Each number is 128 + 32 x the weight over its row's rms, rounded and kept within 0 to 255. Layers, rows and columns count from 0. The size above them is the row's rms in percent of the matrix's.

# layer 3 MLP down (transposed), 1344x512, rms 0.0422, rows 539-555, columns 192-255
size [110 100  97 107 105  92  97 104  98  93 107 101  94  91 101 102  98]
[[110 151 117 105  84  73 169  72 136 206 109 123  98  94 157  90  93 156  89  67 162 114 116 103 153 133 119 111 163 108 160 138 121  98  68 144 129 115 126 184 139 110 120 171  86 187 129 124 174 205 142 138 189 138 160 141 127 124 130 202  75 139 132 139]
 [ 99 127 153 159 156 191 155 145 139 120  67 174  99 154 122 101 164 151  86 128 171 109 184 125 143 114 162 136 140 165 153 118 120  64 171  82 133 111  60 142 150  72 123 134 116  75 190 131  91 134 135 205 101 123 108 156  89 135 126 118 118 125 151 106]
 [ 77 114  65 155 109 147 136 121 139 127 198 134 202  81 123 169 148 135 173 149  93 152  85 128 135 128 126 146  97 104 136  92 154 149 124  89 133 156  91 140  79 128 117 154 136 171 128 125 140  77 169  67 120 167 160 152 101 154  77 103  83 150 139 118]
 [ 87 202  95  93  53 160 128  93 110 144 115  82 125 154 183 112 123 149 119 102  70 102 140  86 186 168 132  87 141 155 148 109  98 120 112  57  72 120 108 109 119 127  93 113 106 178 200 151  85 141 105 158 189 166 133 162 152  70 110  72 150  65 109  92]
 [ 95 138 134  90 150 212 132 154 130 140 149 186 155 169 186 142 125 176 170 100 122 167  57  79 122 124 126 126 126 172 169 144 161 170 172 129  97 165 128 110 160 159 127  71 133 116  77 114 144 139  81  63 131  91 166 112 152 183 105 131 164 133 173 154]
 [112 231  79 176 103 103 176 139 120 180 218 142 112 105 134 167  98 131 125 119 106 112  98 129 156  73 130 177 113 135 132 134 112 182 123 158 104 133 124 156 113 137 137  84 166  81 184 107 140 107  84 130 140  85 154 126 149 174 151 103 146 151  82 106]
 [ 98 124 117  89 145  83 107 162 126 212 151  95 101 142 133 155  97 128 102 107 141  84  72 147  92  81 167 159 161 161  94 120  69 137 100 125 130 130 186  98  62 158 191  71 129  81 179 144 100 144  91 155 130 138 136 110 171 102 185  93 127 119 169 120]
 [144 162 149 114 194 130 124 148 163 165 135  89 114 166 121 101 104 124 176 127 103 111 143  89  74 164  99 105  94 193  57  41 123 151 159 106 177 116  90 141  96 113 136 154 112 152  97 109 143 134 177 120 104 113 140 171 137 170 156 179 165  86  92 120]
 [110 158 148 140 158 104  71 119 180 117 160 133 129 143 168 147 147 144 166 143 123 156  68 149  70 110 145 164 133 155 123 122 129 128 127 129 145 130 111 150 165 125 148 162 119  88  34  91 131 154 172 155  95  85 118 166 148 113 115  54 148 156 109 143]
 [158 102 162 147 154  78 164 137 122 106 180 124 184 137  94 136 113 126 163 130 164 110  91 155  81 145 123 115 102 192  90  85 143 151 108  76 161  99 137 151 153 152 148 131 102 117 167 176  52 135 148 106  96 114 113 113 185  91 100 131 133 132 115  84]
 [141 151 123 124 129 107 124 123 131 165 110  94  99  95 111 122 112 180 126 133 121 152 129 111 133 155 112  81 125  77 138  93 139  79 125 140 122 127 148  88 139 172 181 160 139 156 111 131 175 100 114 156 179 156  74 169 133  84 212 157 112 123 117 142]
 [143 159  96 142 152 138 127 174 204 126  98 141 157 169 102 129  91  93 167 120 183 155 140 149 190 149 172 159 121  58 137 113  73  78 154 203  69 157 118 120 120 158 105  98 115 160  98 185 135 138 101 153 153 159  99 111  96 123  93 132 128 106 108 150]
 [ 57 153 151 164 146  89 140 117  85 141 151 128 102 135  55 107 124 121  79 106 118 118 116 108 190 133 144 134 106 100 125 104 110 146  96 175 173 132  69  82 120 151 148  92 127 141 153 142 117 129 176  70  63 102 147 156  83 146 166 168  84  91 185 118]
 [140 148 149 159  92 174 141  84 128  82 150 153 156 119 121 107 174 172 172 142 166 128 147 152 140 163 101 171 185 135 101 107 152 153  76 119 153 192 133 105 142 133 118 122 133 151 208 132 137 104  91 156 200 144 160 150 141 197 156 172 129 112 130 138]
 [146 133 116  46 145 120 160 179 156 152 154 110 101  98 145 123 150 166 141 179 184  79 128 134 140 134 111 139 115 195 105  92 134 142 130 118 114 118 135 118 126 116 122  97 131  59 214 124 118  75 102 158  42 123 140 167 193 139 159 123 154 110 137  92]
 [144  82  97 196 108  88 146 120 153 176 160 125 103  78 164 120 152 106 138 127 194 145 140 122 153 172 122 110 139  89 115  92 147 125  68 182 173 134  71 159 108 158 155 145 140 191 125 152 155 109 106 149 112 144 146 128  99 174 113  51  67 109 121 124]
 [121 126 102 110 133 106 175 135 148 108  97 115 137 171 138 160 139 115 121  96 104 100 133 144 131 120 135 136  90 164 144 198  98  65 150 115  99  87  78 128 146 123  97 175 123 174 167 137  79 110 112 123 114 107 186 114 132 105 150  90 103 125 134 117]]
# layer 3 MLP gate, 1344x512, rms 0.0411, rows 540-555, columns 192-255
size [100 101 108 107  89  94  99  99 100 110 102  93  94 106  99 100]
[[105 136 148 150  88 113 119 162 173 117  92 184  70 170 154 100  78  99 124 143  98 103 118 141 168  86 197 177 169 108 129  88 125 114 145  70 157 104  90 139 105 134 112 118 137  80 124 133 149 173  86 102  96 121 127 162 106 122 160 130  63  77  92 115]
 [139 109  86 151 122 164 135 122 135  63 158 155 179  94  98 136 137 121 215 143  72 133 142 102 159 112 127  98  92 147 131  96 164 129  70 130 128 140 103  82  97 147 115 186 148 206 144 120 138  72 134  91 117 138 152 182 105 123 140  89  92 152 105  98]
 [100 128 132  97 117 132 160 142 166 120  69 182 122 103  94 157 157 144  98 126 108 191 166 118 151 134 146 139 141 161 192 171 147 108 110 179 107 101 192 170  96 138  98 134 126 140 105 115  85 127  84  73 138 105 139 164 137 103 129 128  96 139 181 162]
 [130 147  52 124 140  77 200  90  79 135 114 156 144 162 145  87 141 136 150  55 180 144  99 163  86 131 117  88 118  57 126 114  73  85 103 137 119 158 137 108 134 106  70 130 111 137 100  94 108 173  87 165 201 113 138  79 117  95  75 121 127 103 143  63]
 [113 133 129 158 170 140 126 175 147 108 164 160 143 151 112 139 128 121 134 148 175 108 128 148 162 118 122 150 118 138 167  94  55 113  79 105 111 173 106 167 131  98 132 149  98 202 126 138 121  70 186  93  95  90 121  94 133 156 128  70 108  99  89 121]
 [128 101 111 124 112 115 128 169 130 129 147 110 138 142 123 120 123  77 131 120 154 118 129 137 135  82 162 190 167 140 155  97  93 133 121  88 107 163 111 134 109 194 128  85 142 109 132 111 170  90 162 188 140 201 117 147 147 117 127  96 116  73 151 111]
 [140 126 104 101  85 160 161 143 138 132 115 176  98 100 137 143 162 177 153 108 163 117 123 159 145  98 116 125 121 147 149 147  91 104 198 150 104 145 147  63 159  97 125 130 184 144 136 180 144 100  94  83 139 117 140 152 124 123 117  90 126 126 200 118]
 [123 125 159 130 147 163 160 113  94 127 122  93 164 120 114 137 124 115 122 135 135  77 128 105 120 132  67 163  80 140 132 133  58 106 105 132  72 125 148 141 119 167 141  74  92 138 124 148 127 146 136 119 111 128 102 118  88 142 125 130 156 155 117 135]
 [115  94 147 143 175 106 185 181 103 128 116 127 207 178 102 119 127 188 145 151 122 104 101 122  98 126 119 158 112 134  76 120 116 116  65 150  97 162 165 132 151 152 145 125  65 143  98 116 132 154 152 136  59 131  74 109 107 132 142  98 158 174 125  85]
 [184  72 110 119 142 144 213 134 150 162  80 131  77 117 125 106  99  68 112  79 117  85 114 148  93 166 127 102  97 118 107 122 155  85 110 148 113 167 100 120 169 163  80 113 109 122  59 137 111 117 105 169  71 107 137 123 142 104  89 166 186 168 111 167]
 [128 204 111 184 153 106  93 114 123  97 116 102 132 137  74 114 110 116 107 126 166 129 100 125 165  94 131 166 129 145  95 104 130 124 121 170 116 174 159 129 153 137 142 148 191 159  93 108 101 106 112 188 131 146 159 113 115  50 100 100 115 124 129  99]
 [ 93  82  72 130 133 136 127 165 132 119  98 111 154 120 149 137 204 123 153 122 158 121 129 130 126 124  87 123 176 186 163 182 172 132 144  70  90 157 166 154 115 139  77 142 155 134 117 135 116  75  61 183 164 155 154 112 117 100 128 114  92 151 144  99]
 [135 143 163 159 177 140 150 125 131 128 158  99 140 122 126  89 127 157 126 176 103  72 171 109 104 158 109 182  96 148 150 133 157  95  84  96 138 173 126 105 169  41 159 128 116 172 147 121 156 167  88 156 124  82 123  92 114 109 125 110 156 155  97 162]
 [122 120 101 157 149 146 111 163 125  54 147 158 160 156 133 117 118 136 158  90 132 130  69 108  86 143 179 145 142  59 172 174 126 158  58 146 128  97 142 123 153 209 187 140 129 109 124  47 129 146 149 118 140 126  74 109 125  99 108 110  91 119 102 242]
 [148 138 115 221 146 134 115 140 122 123 145 138 100  81 174 141 127 180 168 146 105 168  98  95 134 147 136 106 157 150 160 140 131  69  94 149 139 197 140 120 129 206 107 140 169 197  74  84 133 135  99 125 163 182 125 129 163 142 140 119  46 106 158  89]
 [ 89  55  99 171 168 141 135 152  95 155 175 118 125 126 105 106 133 134 155 173 128 130 162 163 116 165 122 145 119 105 114 125 136 144 100 154 103 184 118 121 103  78 209  79 159 118 104 133 124 107 135 146 110 143 149 126 121 161 128  46 100  85 135 117]]
# layer 3 MLP up, 1344x512, rms 0.0432, rows 540-555, columns 192-255
size [101 102 107 105  87  93 106 100  93 107 109  91  89  98 102 103]
[[120 124 134 196 159 141  96 139 186 152 115 122 175 193 125 150 133 103 118 147 173 160 143 134  84 179 144 149  63 136 160 160 150 101 104 122 127 163 207 123 108 138  85 155 166 108 127  70 117 166  94 139 110 109  89 109 105  95 143 117 133 122 141 122]
 [112 104 193 190 104 178 184 134 153  83  97 103  45 138 138 136 111  54 122 106 112  64 124 135 143 102 143  81 119 170 114  98 178 172 130 144 105 188 148 164 190 191 121  95  88  97 121 124  60 151 133 128  70 116 162 102 129 140  69 137 121  79  97 154]
 [ 83 152 171 104 111 172 118 118 130 190 135 105 128 176 180 105  99 100  87 109 155 136 154 107 150 144 128 169 203 175 129 174 104 137 166 114 150  46 141 165 110 156 110 155 101 102 160 113  93  87  92 135 114 157 138 130 120 117 150 126 113 105 121 157]
 [147 128  71  84 208 108 117 137 132 181  53  73 168 149 165 126 144 137 161 134 196 148 122 144  55  75 113 121 127 146 127 117 159 153 173 132  98 131 138 184  89  80 125 151  85  77  58 139 153 125 146 141 149 105 122 132 112 144 135 136 141 155 150 144]
 [ 82 153  99 180 134  93 134 134  85 157 144 157  66 140 143 156 120 142 178  95 137 106 140 133 159 100 178 146 170 101 160 120 136 140 133 112 144 146 144 163 113 122 148  85 169  87 124 103 114  94 106 126 170 131 145 124 136 159 157 135 171 141 117 144]
 [ 95 138 118  92 166 143 151 158 135 150 150 109 136 133 138 191 130 144 135  91 161 103  70  87  99 155 104 162 117 139 104 178 116 130 105 151 148 109 191 111  89 180 191  91  88 118 129 142  84 171  90  63 130  75 130 125 143 141 171 127 100  91 137 110]
 [161  87 160 117 143 133 127 130 156 161 134 166 138 106 112  96 107 183 179 124  93 139 118 125  88 115 142  79  86 170 103  86 124 150 126 150 162  70 117 131 162  79 120 130  94 149 142 131 129 164 104 110 134  84 107 119 131 167 167 166 122 165 163  95]
 [142 137  85 112 133 134 186 117 115 106 182 132 149 134 138  47 174 149 161 169 139 124 158 149  92 129 121  98  81  79 143 131 147 135 126 127 134  56 169 123 155 102 142 141 120  89 135 134 175  73 124 149 119  87 116 135 144  89 159 109 126 135 156 132]
 [102 119 148  83 148 153  70 100 119 100 107  99 147  63 116 148 185 156  95  94 131 139 155  83 134 144 114 121 132 163 161 170  98  55 134 141 113 156  49 131 127 103 116 152 121 121 162  73 145 138 161 166 193 100 113 172 125 140  96 133 127 172 100 145]
 [143 170 133 132  90 142 131 105 110 101 127  66  50 150 138 138 130 115  78 140 134  85 144  90 125 106 149 155 193 154 130 121 119 139 176 152 129 117  88 163 128 165 113 146 127  83 111 107 132 171 107 122 135 129 153 119 195 114 141 102 152 110  98 113]
 [139 126 133 132  87 143 129 174 165 136  57 147 114 170 117 182 129 152 182 118 122 145 167 157 166 174 120 110  69 122 126 126 133 108  75 144 117 118 159 139  85  74 128 146 120 154 140 153 138 147  66 149 163 182 138 142 153  81 152 150 161 115 112 121]
 [ 57 127  65 120 151 116 108 125 132 144 138 129 156 140  58 171 125 109 105 177 141 135 115 165 138 153  95 119 191 122 170 167 136 129 144 111 128 137 116 125 134 143 133 155 141 168 126 174 128 143  91 130  96 185 140 118  78  80 129 157 138 176 166 122]
 [111 156 121 182 109 174 161 122 114 145  56 114  76  84 121 118  95 122  95  91 163 149 103 119 127 156  86 125 122 156 106 107 164 142 194  71 152 138 138  90 106 117  51 177 177 148 141 170 116  94  45 139 118 142  74 107  78  70  96 137 103 181  96  97]
 [101  91 110 124 138 109 214 140 108 141 141 118 164  98 133 113 111 102 190 136 122 134 158  96  99 129 107  74 158  93 131 120 112 197  73 145 167 141 129 168 137  99 130 121 118 150 149 132 165 103 167 145  87 162 117 137 144 163  71 169  93 157 159 117]
 [125  68  96  79  91  86 182 133 150 164 143 114 131 139 112  81 156 122  99  95 179  79 182 122 142 118 124 115 131  94 142 110 165 155 148 164 126 100 113 166 121  97 218 114 153 120 151 142 160 114 144 175 154  97 150 122 117 113  84  49 116 101 170 153]
 [137 152 121 138 140 120 145  92 138  64 117 117 157 126 119  82 130 132 116  61 107  51 147 175 138 136  58  78  86 112  95 141 116 144 153 151  89  99 108 173 181 101  98 167  63 123 178 135  98 155 129 120  72 129 177 106  86 142 107 112 162 191 119 111]]